Weights of a small GPT-style language model, trained from scratch on English Wikipedia.
Size: 12 heads of 32, MLP 512 GeGLU, vocabulary 32000, 32.4M parameters.
Architecture: RMSNorm before and after each block, no biases in attention or MLP.
Each number is 500 + 50 x the weight over its row's rms, rounded and kept within 0 to 999. Layers, rows and columns count from 0. Numbers have three digits each. The size before them is the row's rms in percent of the matrix's.

# gate: layer 4 MLP gate, 512x384, rms 0.0739, rows 187-306, columns 192-223
# up: layer 4 MLP up, 512x384, rms 0.0784, rows 187-306, columns 192-223
# down: layer 4 MLP down (transposed), 512x384, rms 0.0567, rows 187-306, columns 192-223
gate187 101:508512459563476553581494551525560464437491543563477514454464556534424423484477520549514508499484
up187 084:508439527434542503572550469477458572552549470507518483589531547407556577530476453507451579479485
down187 101:483478466528488494532605506507546547452504571570443476445414578422463444513453452537526467503483
gate188 093:568559489521490446467517566566522472546411514399575452488378512458535461559535560491476552531501
up188 105:419377503485532485556581617434487508553468439521525528462456463502516442424549518456461491412546
down188 101:610635504527435513482472361641426494466497584507491401566510494457522498589522535527556464575525
gate189 089:496507492488464549487511528448504569475513503477453533502507479521471509465488584408412489504407
up189 098:490582483477488450540560480491596406482460420465565524501508440491484483433470508477420550545467
down189 103:441484483552477533472585536572404622500504454563433519552484490502499441578622488533591449584478
gate190 082:482514468511466483521559487415535534442462472453529492492392532486448560494440492512422515455596
up190 111:520466498558528553506458529496501558530529584519433531577486589449499510523537535423473456619503
down190 102:527472566459488447511513527513466462489484448454535463433541458512519420478465469577510572403567
gate191 101:520491532441475549549508493531491487522516591501437442524456487454586579493522626374552468548436
up191 096:529493501547492490585525423459521562484584568545397486462389502383488639581506567408540452485479
down191 085:444482476566585462338520454461428496470516421474575549482622587572409501483431395504408551395473
gate192 095:522473545450467558622481501577563571551425443626517481502490510535445517491601469471441557501573
up192 089:475545513564544404464479478467539397496548548405430500460540532500554477454474551532530460475397
down192 103:471458560442416503446435504540472499489509516589497530513517506479450515501534540503534487442546
gate193 093:502511612558486470449502478583523465558518513503553536546536468436550557495550509577496438458562
up193 095:538480579521517535400477535498518499444460509432484463481453443386523512533524506555506441432586
down193 109:494537475468504456395496591418542545426520443521501498516467498536478543434443458504600551542533
gate194 101:534553528508548554494488468541486407507528639388456485507493539473447552618494533508407487503526
up194 094:455440503459504467532506498464513558524498423582511498494481511540489499542547473540510528488546
down194 106:498491511508555495519476450458491472550509592438438452459503559512464591609461526402462452442534
gate195 105:591486475479505573526521470438526527555441589500506464480482540510574559557589476474526475467481
up195 101:517426412453491519442519524522508440536498512456469442523502490559657418499514486482544598479508
down195 098:488646523503511480475455507467559520523445449521518552446480520465396613504467535455501427484636
gate196 087:467596527518499600549611494457555501567487507477580555435357462535490507562618448578469460447500
up196 106:464534442500456547512510519426418535599489391513558478396436423424452388486448464504404571578519
down196 097:489435569580492417445521516619619445467527547506424481623527526600504624495527559436521471412487
gate197 096:566446475506495505428483525561465456513583450516492489503497490493462457415477457358493520537546
up197 094:475436540447523520573532510486688509461474531581404526542497483500466452471474502495440537460572
down197 105:448501413626491486420460509535422422653511414503592487424528459508507470508515486443498487537492
gate198 104:433557505383472590541545583497541436464484509487502510601606513533567407553356518486527512540507
up198 092:424580423581525455507531374447510434538482510491512484446494509509444565454403529482484561501518
down198 103:532415456562534497490466475483508578499497590519613566446458460489479492509537571517435446497435
gate199 110:546534524484534434452553468524457484404520505542502479472577446476525504511521448480505516574546
up199 103:509486499503509495575471403482481507499431496457537526593564448409453547521558486492416540491557
down199 108:576498517499514477552526503553562536545550460582437517393506466437574377504433446524496459523497
gate200 108:485487524547501521471472511545447549472491545481446469483626477539464465544449426545595422502558
up200 097:451497479551540442474497562547486505510463479461453588540552573485562596481494503443661482520615
down200 103:509511524485586474523488490487436515496475519427568527461490488495481441551511480516531554443464
gate201 103:483379571470538473496549339486522508547617519538512511515517482630627432547458498443462498592548
up201 101:557616503504492522606551468440508483507541400495538494488491440552517422462546557525489530500531
down201 112:417476426539473492397525620545557549471430435412495541517482515515436498550533484528544495449535
gate202 100:482551515517569502429421438572521526445511437453532524558550519452507559452527686484530442409527
up202 106:524573508570495568421459530474553544503509497520459499496532378570488407550560456517451551558533
down202 105:469456528400528427562471466504479484460488505474544527500533630447489553526455591448458476373457
gate203 107:458476474416448484517510546572437489489512572429556499456472498468505592465478494421472604549478
up203 097:499468485490491512515516484544424413462557503574481572507488424501417474453506513587548457533519
down203 104:500467500412524446407499559486437580522557493451492511486546505557565438475449535492484612533513
gate204 096:512512439411536458422557520448417490590444572509566483626463546500419527438493498479394510434542
up204 100:449547585595535532469561532547542527443545450495547501526535483550438425449470496528442533487474
down204 099:543390457413483548567465489486495526493445573505490517492505534486649515577516534491521498551484
gate205 102:510522470473602431472487490496510579593521511475415464536532517543560479527555473365545449568515
up205 104:531488551552539451473458529470564437521486457442455441581461510386526573530497445519529601465540
down205 096:511504496489453545543543429497452613489480533471543489483524509458514466483485461504480453470467
gate206 098:563529512516470434526539520535445486420485509605457519502436428529456584550580422414418489460519
up206 087:532483398452496435493591530597498471601490542640513474564577498471428446471498542372431519516499
down206 088:495474427496511434500502442381496525494468379484466473577543498515533452558470460451520459514545
gate207 095:498470383559556606524558545510492488567468456441477547518557463458465395444501464483499467506449
up207 095:486430622484479530464411486569478549503456454519515464451500477590523526509351425531571378571568
down207 106:530493437501520522500497496454546544602549402583457511521561535425482414565581431525429609442511
gate208 106:534519471443482593519564510540442569526471462463520492480469478480554493471460481495443405550437
up208 107:488552496573598453562479476518432613475461539559529441502517445488559514447458495456485496522519
down208 104:488396467463467585434519418475607436538550528515501456451459529501506483475549523452531524494487
gate209 103:498456538513643476441520489503468497593417601476588564490495525492477423587524482541501572496471
up209 087:468534486497365508557506542469438467437475519581482386522448461506519534505544558461498455505528
down209 103:511466531468618475502477503578456526536435643477544475483443513533552452556472528510489551478503
gate210 099:491393538579372448535468470449428498543613530593499537556458528525598587486488516516606406615493
up210 084:531355539567417468525430406502490544547604617454489572558523555473604545459525524586578509538480
down210 103:495558524382556521476491492552623485494534492507455468413478481522493453520514459449493487512498
gate211 099:486497466537509490538428448443501480610539483518545567505502500572518561490521536394494498382483
up211 105:499504490409599448456476480579570405471485478528482437408507564436540487507507587436604524587488
down211 104:485511500467475548555450556453446571531497452517548522549572475555516506459472474523537506423534
gate212 091:578513461605451498567544481503429549528463513501478608498423576532475473411472499477608419503500
up212 108:478492470536530512557497498480456569556534426471482492475497428488561546518469526546596445525494
down212 100:479441503420511509428461499576560374451454546518496508495537526422466515530523459547389585463462
gate213 097:451636446484545479563510483549486454480507538512539459506528560529556570451489484504490460394389
up213 099:517445554514402448401466591491482551471504589607482444459516575513531479455533540502562428444558
down213 094:545561436486555513550561510444522450681413486451452529469478477465495547560501508435488525428499
gate214 100:514570524453560549412506486438411494515514519518482561513493486478457550428571444504553494526523
up214 101:456513520505533503525544559496511536533490454456452532576547506502548490491476520531498497448470
down214 101:443477417574504463435545376543531424421507619510536506461471486564461549517396515410495434441378
gate215 105:482361524553525411501481432553450398431536479565623543515465477595415522515541425464461420511493
up215 100:478539571566477560493443439513454530438415494461410490487541599539470458460537504594577534565460
down215 109:553439458562513460559530549493510452520502523554562514445461448505544542471539536361410506433553
gate216 108:517519525509508546499584470489515552502550447539503492507612458530518408517503537365520554529484
up216 109:429527441585546473579517537463507492507458525554499522492445518440499538423425503499526573408461
down216 115:541546502450488535512470487495551496469502402515571426442464523423546389476513545560568456536453
gate217 093:466474510499576550459466463543488543451524546466529545505512525497476538494511529453509506560558
up217 094:472399450507556461538493511492417522444556537478504520499497461536417498445501469499463448521471
down217 098:535592463509451534579500465424559466578427405535516481544477436531596437583470501481591563437501
gate218 086:490553504543523551599515515444515444466472514476515450533432446369462500564628537492533519514467
up218 100:604490505434495444533520497456529569415470543538453489532404450495555580541513461551434514528523
down218 093:380493522556500530396438476497459376511468488486448500478616586532447513540524574470476464473494
gate219 107:518497485443541527398462554476501511474536527511440508401504548518525519476581491547563461452489
up219 086:492486473531522495557593413521432478484549556494520426522453492511519477600516467415477506549477
down219 089:477506502490494503447509560504455463519468517506466541414476488511503477453569479523514476540502
gate220 100:437436419499510480503585401549462443521634585501514486582601513556506508547459510513552516471432
up220 103:441490526481447494523526546535454454550502584491515528567449463522566515488434560458455431492437
down220 111:478475631433531498461453529434469504480436471461462511454492547562446566473450513513532572498570
gate221 096:553522549529452528481438439519409534533498506461485433601576514446563510500414551462517465515499
up221 104:492564529494537465465599464414493480476578502521483442464559546580451540432539502450462512414469
down221 093:482535389550466481469522617530498499481507512564531520474459466440524434495450486534482522560441
gate222 103:567505523521520465480455479466534433488428484547548508535436460454493471497487511453497585504464
up222 104:499426523532502445484525525430483596459580512455450527558635562544643506520570504531511434546497
down222 091:522559502429511561477437407518484468455508478536586509485429431444388486523465487549501623526506
gate223 102:493499491548434478492444467553450523491524443463458625442473517535542543636517432490530504349556
up223 093:575550487554523487559431485510427397542488494443503597498511485531461534564547448489485487366637
down223 096:480507532443496531509451483451496448458446529499531470524533554461466500405541580451401518522492
gate224 112:456487580443561527424464555459432532489510521462503451497470508470525575509474415482359424579540
up224 104:446452462574464518541490532438455513466504521588480554534464528491493519473549491514608404547580
down224 111:449516500444562392512485536488471452531546498482468480461489521483501520492415505514478487435502
gate225 101:537489501527437462566528522452589466538458490487448476604444473519493426524530488441432441482506
up225 088:508504594535469483454515493477501512435517498479472556533587490554517470512497500479448473529494
down225 091:513484475493510514451518410580439554448530493481568502434458510485570508494517545487507501430520
gate226 112:530441443443446491556567463459534543449493459557462541517524516580470527591468489502554454494492
up226 111:548452549590504472572467539559497636485530493471524462546497619515498493586447500509544519476526
down226 113:452568576429457484398433476594501470440528537460561516357475466508470494492561607458451411489427
gate227 097:503514452501446519544502494455586487492541674469501516521455450533494559532500547474535475491537
up227 094:542545464505474462579515447475469566497488579507484468550466546502531553487426478550537491547550
down227 101:475448480570511390460515534529395538512562385502512481444608456476564511468558507572422575409466
gate228 097:506569546519456517535612501490548562493605541474468521495522495475517568486577481545627471535405
up228 101:472419481454589487436478455449454471624530445595508438531504481541492461575497518356480523558530
down228 109:502553555439451482466517474507478582496645409523438454536460452480494557516561460470549483545504
gate229 088:550541494544502536627509519457502472455517487450607478503470465535468474485548516402371489522453
up229 106:538528494538498521422471470547446547451482523558389511584492545528462447470607464496547451504476
down229 107:399475490456499531591520522423596443539479450404661514440491515379479451485458578488534554504514
gate230 103:425490468554455588525413545507564508508448513468527588571522632490535502550438475499462525494561
up230 097:502468519535555595576487575490447473524514525532516577524492467489463455502510420503502492438523
down230 089:487540479548488493510557446480450513490586475531454511412490542506453458460512478347440510549550
gate231 099:556576509455607555404498458555550526506454520547532612483521497486431480584554471511519498543498
up231 103:463519532442600473493521518645581507444457477555451587456500444500399486515489440422450575465644
down231 107:571509467451550503494557508467530442468470411495443616494466453513503520564550464504418381401570
gate232 104:542444456580556525417472574539444602381550399474529470469479444484582513614637516537414535623521
up232 096:523568550510525509515596378586461519456465551541520483542458461466599516519418512475491424514435
down232 107:544394497507438483461435692429528462516559408426488526463525547547356478516437497618489504515603
gate233 112:514507453492518465511497465514498490574459403489553456586617565520513480524479502423476537638424
up233 105:542543408464507461491515522544548465517498633530424547433457401496544476430557476546477435388529
down233 094:491481500488515416581459507496441517566527463525571558572535439565463489464500513498503463621495
gate234 104:525549507540496535523551485425446431437567591549468491542511524468477523410573602486435442435504
up234 103:548551430565472584615495472470522470420449489442498524469422556471439509512529469462547438369417
down234 100:435518543537473495452466508457465436520472543539519544538580551477495559511519549554478478547562
gate235 099:508508435485388501434478506544494550510569459510492521494439540508452587469528406484441510506456
up235 103:469533521566536509413449455521447420553437431475469446437497458529495407454552543575453553486490
down235 102:458483474446528513554469449536600515465552550404598521538466514577544527519585474489508404501543
gate236 096:540438473444494486553500471451513512405492443483582537551521471497416558429496447481468442457502
up236 090:502483471577491486435513574511566544576477544486455466426507560444571491510435563521501534562474
down236 095:543445382458478478479497535497441604507458543421523587431538477499497521493441475454467461482447
gate237 107:516593480493522535484516497532431550506520550512464428480503513455454416533572507438570381505498
up237 107:571464517437586420524566535538544513525511470442486499449480488460496438506511473537517534402519
down237 100:461493508533485533504592413599445503492528534481494502504499445436501541459541613448544401560482
gate238 101:467456475591504563494535500545553587455512494424439457527487551474443513447522410467512530471519
up238 132:445522500465550488459533445455421485523550507502472543504543450555539509584518537530520508518465
down238 131:517574442533451419486478433387425434489516472530458556560555531503569491574499529480533493506436
gate239 100:518412529627497480535555457505464492550509600455546450547387561559445459420543530523478479555474
up239 100:522515558431570559556605516520522498479510483512479584451491535558497555555525513461502530453521
down239 085:573418527550435500555542511516545482564479573521547477472427463532523421538469405490468417523474
gate240 102:523577525539425556514514425519523478533448489511549504512540481585478515590469401566569501504437
up240 102:536507500446470492493475526528488508591519507472489526550450536451501520458507498536520412604469
down240 097:510580516539448561579535411497544547371492510498444488458495465521440481517528425459594629520540
gate241 099:491504471492463545474590459501565440404514470544539451479533424610463574501501467411449391490478
up241 101:537537507431452514543475601548494498577468468509591538512447490572440572513480463495451438541495
down241 095:456492486493510467424512449466510482499556489487354532520522565478571434528478530420526481498578
gate242 101:429566479558514515520487553458522554464431503566529512508468445554465431526535462444440490500478
up242 111:466545453592630490493506606563513500499471492552538501482503439484474469542559493448490469575530
down242 103:541502416510515448566495524524427575442521479623587551489483498542426560503506581543537468543435
gate243 111:417484506532537525525524500546592478507445527482463500520470448467520621534502455528452454410421
up243 111:496517535502489515452448445463562502485492518586516495628498461468501334500477592445475497572457
down243 104:514499424426528450498545502535516509459463468470505572488505469486508536515456438542549513489411
gate244 099:456509571430486506460551446396524530481487456458430511521512549557634437380470471494503409528525
up244 096:472462535483525592527514435528508501500525442487613416478504406420472494582489518562482472541545
down244 096:496523521479561490447580503500464465625528574526399482442515508513518575546523487579510517515458
gate245 105:517490464476525510445432553499541514464541493416593520443467535449498598579496535476515524579538
up245 095:516495456439465450440501499484466490588424575626477472534459562564473558555555598505469538513421
down245 101:475566526465530514448528532530536477482472449448546568499545563463431493559456513384518541602528
gate246 103:525508534409431489530491502578420472532564490486480434452478488495446624472488533510514429475543
up246 091:467525554518484597472500553521475538459417505515608466504514435549595495578448460543495521587448
down246 086:492497482392550501521414512481452511558568437454532468436430502510451542434580563554499474407479
gate247 091:483544559494463455615532560555539518476497463444572522560468485444495529465527477434507487546474
up247 098:516499406583519567517446497493430436426499540523466481456404480504456426467595507504456420472527
down247 085:404587466387557456516501606558536582545540465460571492518596548555532557499442433484469544500490
gate248 103:494465465558432514467435448549392545371489526530611487476456503549489540462528449465514549531573
up248 096:427539452557461518539430537515502373460468502479561602475469471506543530519517449413512494475522
down248 102:596523509474552486503534514524577585562404480538414460565511538502530524491518532569570514545410
gate249 106:469530568589518479538492456430553554384516504415642470522490559494472552491450485530436449518605
up249 104:519558552493479530451520510609483509556446505542403413529527472460502456508467486472477524480548
down249 094:501581429567489532558572495469563531414550444438585542475564499492457516488518460512531453578437
gate250 092:530555441566412533510499561414551467436525540482481553467506508424598465468434445524528452462469
up250 097:516524456422444501484567469624456499442546531580577489582463487622479511369428438511443507549627
down250 097:389460520578619495499479518404555520537449451418514449493478540415477508505569530438451523442467
gate251 120:507513559499514483519512454486611477482560483590480545491502543464546545483561538519534531526533
up251 118:442480476422485484591427587511611504496521508468434525537462500334551501477409397535447422528484
down251 113:467615528460471418480470514501356504552486553524510485442513551514480411501476453487436466584503
gate252 103:471447469493533500437601459509459551506456515480468513437508584427441425491487423452444412421415
up252 091:532513516449513533612472506471542484545516492518473485472499442576574520436489506470550562551519
down252 099:437405480481440485414496500516452549506449501495468506481470563489410383475442460455419448508485
gate253 106:502495506549520534465486469564542523567482495514524451549491484460522501583558580462507420500512
up253 103:550453569421473455517506519382493435484559534473465519458473508498450530559485428504494571528422
down253 107:474545527517532483436535490448431451509404510548534504534537590496503495470505528434493433450494
gate254 099:473529628516485519511555354489546491488501516531465550467495455415538553517480564548457489550489
up254 100:545610514481513497373444603552498374536550461508443495454517533448474443438482486483563564565489
down254 096:452445527492455468481542411471460587386386529446491503518449527567538524574519479537555462475570
gate255 109:491541505494525538503427537501523519458520485510470485543519399547508516555469478594498490454490
up255 098:483536432516489515486516436544501495490446499455489531492481538437506481493459406418461537605509
down255 092:467548426479465468446432507461541553488540398561492481521502452545583489565484532563534457518522
gate256 101:535441511479585455452489460508506526533540513496539538490441551510524538471477507458483447457459
up256 106:478437529458475469441487546466476451554603479436536480526535476458479525475497446476536509503427
down256 091:466534516534431552586539466514459533438468456557472493455506521541537485515508551530533510516547
gate257 104:478454482454459489654482526462531481526552544556509509563411472405529479470533512430476527457450
up257 104:493515539545452543577532511430519516502513507477512532499506508492523506530449536480562370511457
down257 087:500466419534512543424490417458495457553523519480471508504509623543481504419523443485497463500467
gate258 098:483503507467530541455465477508355548537504502533500449472496501480424584530469458523492418528507
up258 093:532412575469591517466486421509429500588528536640514518475553459479488538536461559547511492478550
down258 101:494548507506426501522530472521577498471474564623516539431510438465477434527544489573535517453476
gate259 098:559538500444458490472475517530498414442484533463479448469470529415455503588428534453436459504408
up259 102:454480497491459476485534498506484478484468575502574514507570616418487630435451485552556513514511
down259 086:454513565587581487497412498430474495481482430469476516456488436446464433539587462483428481461425
gate260 098:503478635545560463485466568531443424493482569444518455511430509491541617508436590470560446507469
up260 083:431454503411388541495605450524495547528461456443507441548548498497557475593522425472430453505536
down260 072:517502537479554447526478488489495396470458494418501451494424468435515594418438567553511457539461
gate261 099:524540487518508488502513448531415442479502545448546511526455609491591645571456438487524460517488
up261 099:503399525365465504471414548534609490580514545479520484518520507498482457515479582443546559594585
down261 096:485628465579568554539523464495434530457526449488509502459601457506491475573515420496438446456413
gate262 099:525444540550544508407474524465439579454564509405534536487433534502514493503479475536492517563558
up262 093:503476483474454564501496504470525482651446450580483473543588462498454487511491529501508464522472
down262 107:496384524545599464487499565442493605515508439486577520551418568497519517539510484507420461525490
gate263 087:469538373609525356415425563522459492562579417408520552443551479489474584537523588467362535437488
up263 110:527514511492551487593501459502507538413557469405491553580458518414455472496561506485458571535526
down263 103:487429510468503461454474578535460459531500567497561514454518490507411482453457616531519452465534
gate264 099:465573540508503466516480442462595656600539516472544504505525475503524543460458470508542545498545
up264 095:497425601550535581571499542431611472504511471400578484516469542480489489524472494523545455493451
down264 097:517590407491493456444530543484440538478493501624418502478580466516547441512582547458453546461456
gate265 098:415517468489526467508584568543504508508668493495451494523497464549529499497419521582444594504627
up265 102:433551537519475587504582450521504496559472469554519466433499440501527510478474448442481530521458
down265 104:505448498492472496459455524522519447507575515496434457492495622535477508493577568500545525518494
gate266 091:617438497526450509459438521461598481463614508563554594505511476517488542530464544417430500466492
up266 103:502517456432508494618493464470460503597540548518509436500569469480496489535407458552484464510511
down266 094:511453593601494490396457611542565545434549446460443498520525471574472579453500521438533489527506
gate267 094:488462510457526461518494505547581551447522454511481422458519531588467524560602528526489533534539
up267 102:517527425499458524448502503559522445410490416480506456456444564497569537472655511417497545669532
down267 095:505467562515552473534556498483443487566470589544455539585563543510440513552345510574545473443502
gate268 076:449499449616525525508449477471525383451536513441430536484580543489474513500494474467511542432559
up268 131:525498467329521599467500485502541465505535504503492462461495451446562552517547539510501510530468
down268 098:495512562566443451463480519523399565492474516479467559576471541537428542496465491487473467491495
gate269 095:585592517530500491455469522548517568509514534466471493480492510449480508567570497534540507483473
up269 099:484496474477548431459614417416480477513538466515460519499458495569557518497636546454450471524506
down269 101:463474457479523534506534481553411531508556544525436475544569604452354489504466479483517514535458
gate270 085:557530479586483455636500520526444470620428457480536465400383436514522481481502412547531436422489
up270 112:531502488501525468464466518473476563478423488483530521552493515469536334536502540486467474520462
down270 098:489507472490500479558462480532581501483494411525481527562500462508471582461472461486496627497561
gate271 103:532475578512506467457448533488545526567480517551491474482512443477525479459537449511484410607498
up271 109:497562536520535423536466504513540379511440452443520567541461509510544616485506574494483474442506
down271 102:514494488531453536611541418495470484435454563528513452456467558433439493490477513484555522553524
gate272 083:510439475486588564501538498454349559545506428535513476524429517543496504527432494499487529368486
up272 117:549461520399537515515518553497506497628508476459565430465541515543570667560522448489497454563515
down272 097:455552505576464510453518455503551502421471578603478547519475457542496416471520534502481490502451
gate273 084:499447488525478532448569444465443495526459622449549540477418601621503472583497486468472438421481
up273 113:553470505537530532365461501461497453561521517408521511512484490506530549545473523511531418548460
down273 102:481529483481422433635482447509513473439454478610483508448507507477487446509502465491469551457499
gate274 103:547500588498473564433480504498516594444442511466490569492636428574529533483430447559512490540504
up274 099:533533468463486456485487520478562540493537454410475473576497503538564539495526581460492522540495
down274 102:481491519489501531528523533508430469536516514587494561430511520484409480455467430491515452478493
gate275 100:551406510504478528566478455518398426593525641522492426420443593483385539558569531424467491445544
up275 098:462553529464528539476516592534399411486531498545557504515612467460453449544469444550613473416507
down275 106:527500526504478440394467545563628508483538465467481494576492436477491488494501433478567563500457
gate276 100:500454509504500519518545442575392529487499383558487581547532461539509445451510414462495568592539
up276 099:491518516505507505496537562519418463480426487442509512390554495504531517598450465443479621463531
down276 106:558498462466486456461525527490497492430482515498408516629451447538605439442537522514532374482472
gate277 105:479382450501463524545616375500479432484520531459510530459501452518440553526498455479527539531362
up277 095:552495580435482431482494495539603627592547430513440586544540421487500446486484470493478553446426
down277 102:562506528571561534497477466400450393438501556497406438449468504621475452562486522520506469559467
gate278 101:447496523493457471456500481423522580456463527551532497562450521540556534436496464484529518496557
up278 102:532458546579513449513461495366477482544482496481517520459495561451650536541560442474536495519501
down278 111:532477476412471457512478463568521504521530469489545527484554477437406441563393485491526494509460
gate279 100:436506521451497477477478484594485509550516558518495566555568485499595432466462529472500499496437
up279 097:488506501600467531290576505555466528466428453479488412476394470531509490530430558575445469498536
down279 111:544424551441484474651546486526627543557462411473488427524520502489502468546533453421499674564471
gate280 105:502517491490471521481501475537551524510540519536420515429484488579583512467542497467539434391490
up280 106:440465535522555503516536480566473473526490483462603470531498516400484505483502515505550523578437
down280 092:518472434479430543480468445480557494580516527489468554435527542534500537518544484478562420460546
gate281 097:370588465532369556492557467393486559464466521516527574554482472561493616463472515548506581579562
up281 095:594476495459569441568402492487464520427523511515493457382452533535596381533603470495436449531544
down281 112:423581457451437542593488502452523534516519490496548533546525477571476465459468428503559504574510
gate282 102:570476476516531520462458462455473512490516476448500589425537405435483509586460566511470491467484
up282 102:419481408546544482447469396580546524464500461560446513528442581506527389422555466543512439484466
down282 095:510563502591479521539545530523481507486488544533510456451630536512456507515490454529498504423547
gate283 096:522528549460436500494417488507470509510512519445611504410483522535456501450432520545498463506488
up283 086:600560595508519456464437428485415513583530546412545520451497511500421542426457472537541472451543
down283 100:517525440529540556436516509500538446523517476475429531548521442451510463530534491493473546458521
gate284 098:485557472549456538450498458546525418572523513495552534540491494451519491614510487498536484532458
up284 101:564571446435441546452552516525502452646462466510545482540502457468483533514508455524472519515465
down284 113:572539490307457483602465572566433525499495409443537549453518507495517499517511479531516428385496
gate285 106:563563511611444510540441405513642508525516564507443598515479490490463558530492471431490414459497
up285 097:458473502480462494581485474528399426427419441514440454539520501548515481486515568617485595587407
down285 092:448466517633438547520431492534688448461488542585411536491517495575469541590537497413469498481400
gate286 105:509471526375409463490500395538471417576432441485403531572529462445551521507468557435455524464531
up286 098:442552495519482532480440494668482513464525467579396539553535497526415548472439448598471555525580
down286 092:559463482477597534525531479401442495557466601394581464477469589470470447534504589476491451488482
gate287 099:527508598563510542473451550448472462483517487463477467523457572478468601529523492410507534508597
up287 099:524510570567544465561551490418478383538427547337452489479420497428495542510552547451502454452535
down287 096:535549454501512488462445527491483509486421458671567498530516568508453470445533486454604521408552
gate288 082:441503467597553441404452451517510536571436480569462487559445431453399512506552487460462508479511
up288 108:408525410396458509466523508567447506473532507548438443434460495512556610542436438563542452534508
down288 099:552421618616572545523497498455533490526478525455474549524483489478386453483578598425471467465500
gate289 109:420566539530430484444472476442349457564515467558511524472558534505553538392496573459607495496524
up289 099:538435507446497503509493516509443544450379499516520513472445469377482456539480487476467487515455
down289 098:518518509521451485494418511438420450550485431532439535594545487510544507456494639448507584552552
gate290 088:410500517493527492315550336504540489416478511452497465536439542439546531573489455494424568517504
up290 102:546494533421436469494455538542440519562491506489529519535535493454601495508499527454518409496519
down290 095:495525479576517516467537434430564504410500509502491556555471508536472453551448527534498522548506
gate291 109:549585563545492455474394510491626504472488484506496446509526509335620546433462454472448535402396
up291 100:525547488493478409516507489460467509532435496518547483500480556555597464417478429509450501417412
down291 097:522413423479516582555611410544537503508584511549420600518502460552442458512403580541545504586583
gate292 103:517456560447532533451483575456503427540497496513471496410486538492411527499569511467495634457413
up292 087:418433489489540492462446421478520616465478506428505531448486508497601554482482475490558467532582
down292 093:540425510581522461456448560481517466524490473582467473497417501517477521522588534486522557482448
gate293 093:468525474446463482500549478515470549590499435519467498417460455377507602515470492507546414601517
up293 093:524516472382540507520563462442488516470586571495464440483529601503542528433500561443522506581487
down293 102:475462459456512539438453506613484527651475419540585562484490505419532556546499486488497490474476
gate294 099:472496418495537467480545513400546464428562570561582583567460434485487477471543477496491472493419
up294 101:517568511490453486478491482495508521500459453533477564604481485503548490468503514506549478476517
down294 103:468469481525515513422459494452505498497551600474502511433474542506428459549523549470442468486457
gate295 113:503455465530547489490522525455534480456454412429484524520456520470571508583582585438435465621513
up295 097:460488521477530549447495568478467505496526524558571490540567466478455521432425469530505599502457
down295 095:456568515536533487532539481496545517492472546528508548582412554454488497597597494448444429468471
gate296 100:527431489469551568532399516596434440573546446473485543505467520488533573407556514515524494551527
up296 094:481539589592498361473592540469526500476534539581599484480510470497430471536481435592520569528496
down296 086:538446486413445627494404487512499440479530367546399529470476554507530495501502504456480490518484
gate297 097:512494513484497501452479434461542550511530494492523463491448429565481546502546416515438506405481
up297 090:541555515531490513440500466511424520416476523560435516496572513483481516572491476489532478532487
down297 103:564475490403477495552411419485488561406503481521502493559468488515512606502546372466462534381537
gate298 098:534479489465478512553555461383545487411618494438501580469442532515532585465509536477501537463430
up298 101:567537529439450510513495349426456422437423474520598483504495410487474529512568436553474482474500
down298 097:478489553435546554560565572555507523587519487496435523574487496416502472526484518485538523612522
gate299 104:454541491488629579456468403537526488462560447597486487448493592534502485549478630508476551575503
up299 105:464452485521480524491525509446466397484501498530418493471470520463510463513475542498575465545440
down299 103:536439461496461414524509457558590561489534445439573502512510513540466540520434394525521464429522
gate300 107:507397523522611418431478451517584515459577510493457464443547482541542450553450623468502557418560
up300 095:494517566448506464527460519477508487495505478436283504451463478538452439508526555537440404492503
down300 102:495482440462490537556472504478523567548516460523632529398548467552466456538555403529501569582451
gate301 107:555470510556451505503531478390471492456440499430600542495530442430527453481489511454418364545527
up301 096:551490505538545495520475522493457552440498537422465511552555376515424543543538508583471495511475
down301 103:499565522491534501550566550632563539527491450551460438532433558449559550481479456531512500492443
gate302 099:439514512533503452467453652532475401605468412477477461474537486545536407442589503528409529478514
up302 104:634523446514424555420537427562501590497530471460414458518435478539552477512431488494483495456533
down302 098:472433537433509476605489564491482458489466506542503569436519544429491516494572539486520495521429
gate303 102:452547386507470471517473422413421476378529557515437509448439582481529449545430486499492522442472
up303 100:524448566518534476453564487494576489542530511487447500483475392485494546458477546505502530519470
down303 100:511458466495528478562498489555411481409502540457528464500567556484585489513522421466473488498475
gate304 104:516453450514567500540486547499507586427523560485438506479414495480524594494464394562449474557572
up304 100:527443538521499436435470489424507530478564551492534505458492459505503564477558514523455586504527
down304 106:443509515474509557511480494457475461486534431511582498587484455394435391572513528446546554472438
gate305 094:473502458502537507468491579504485515654566537417505575593469427558439564506545480435503529467506
up305 105:514422522513473537446513554474436604571598554517470525577451540497538464426499602511521449471470
down305 098:509579457507489468557470561545582447466459417516520478367510451405428463561506447508523549497452
gate306 104:439669500456425550561439546517473461476494513551518514529485453511568437479506502508478476491525
up306 092:437605482528443539613492513565476436502497523492512504599490485527592482437440408484464425496518
down306 082:454408503425630434464505492558526506458480571494436506558577497526458577582464492493559503521489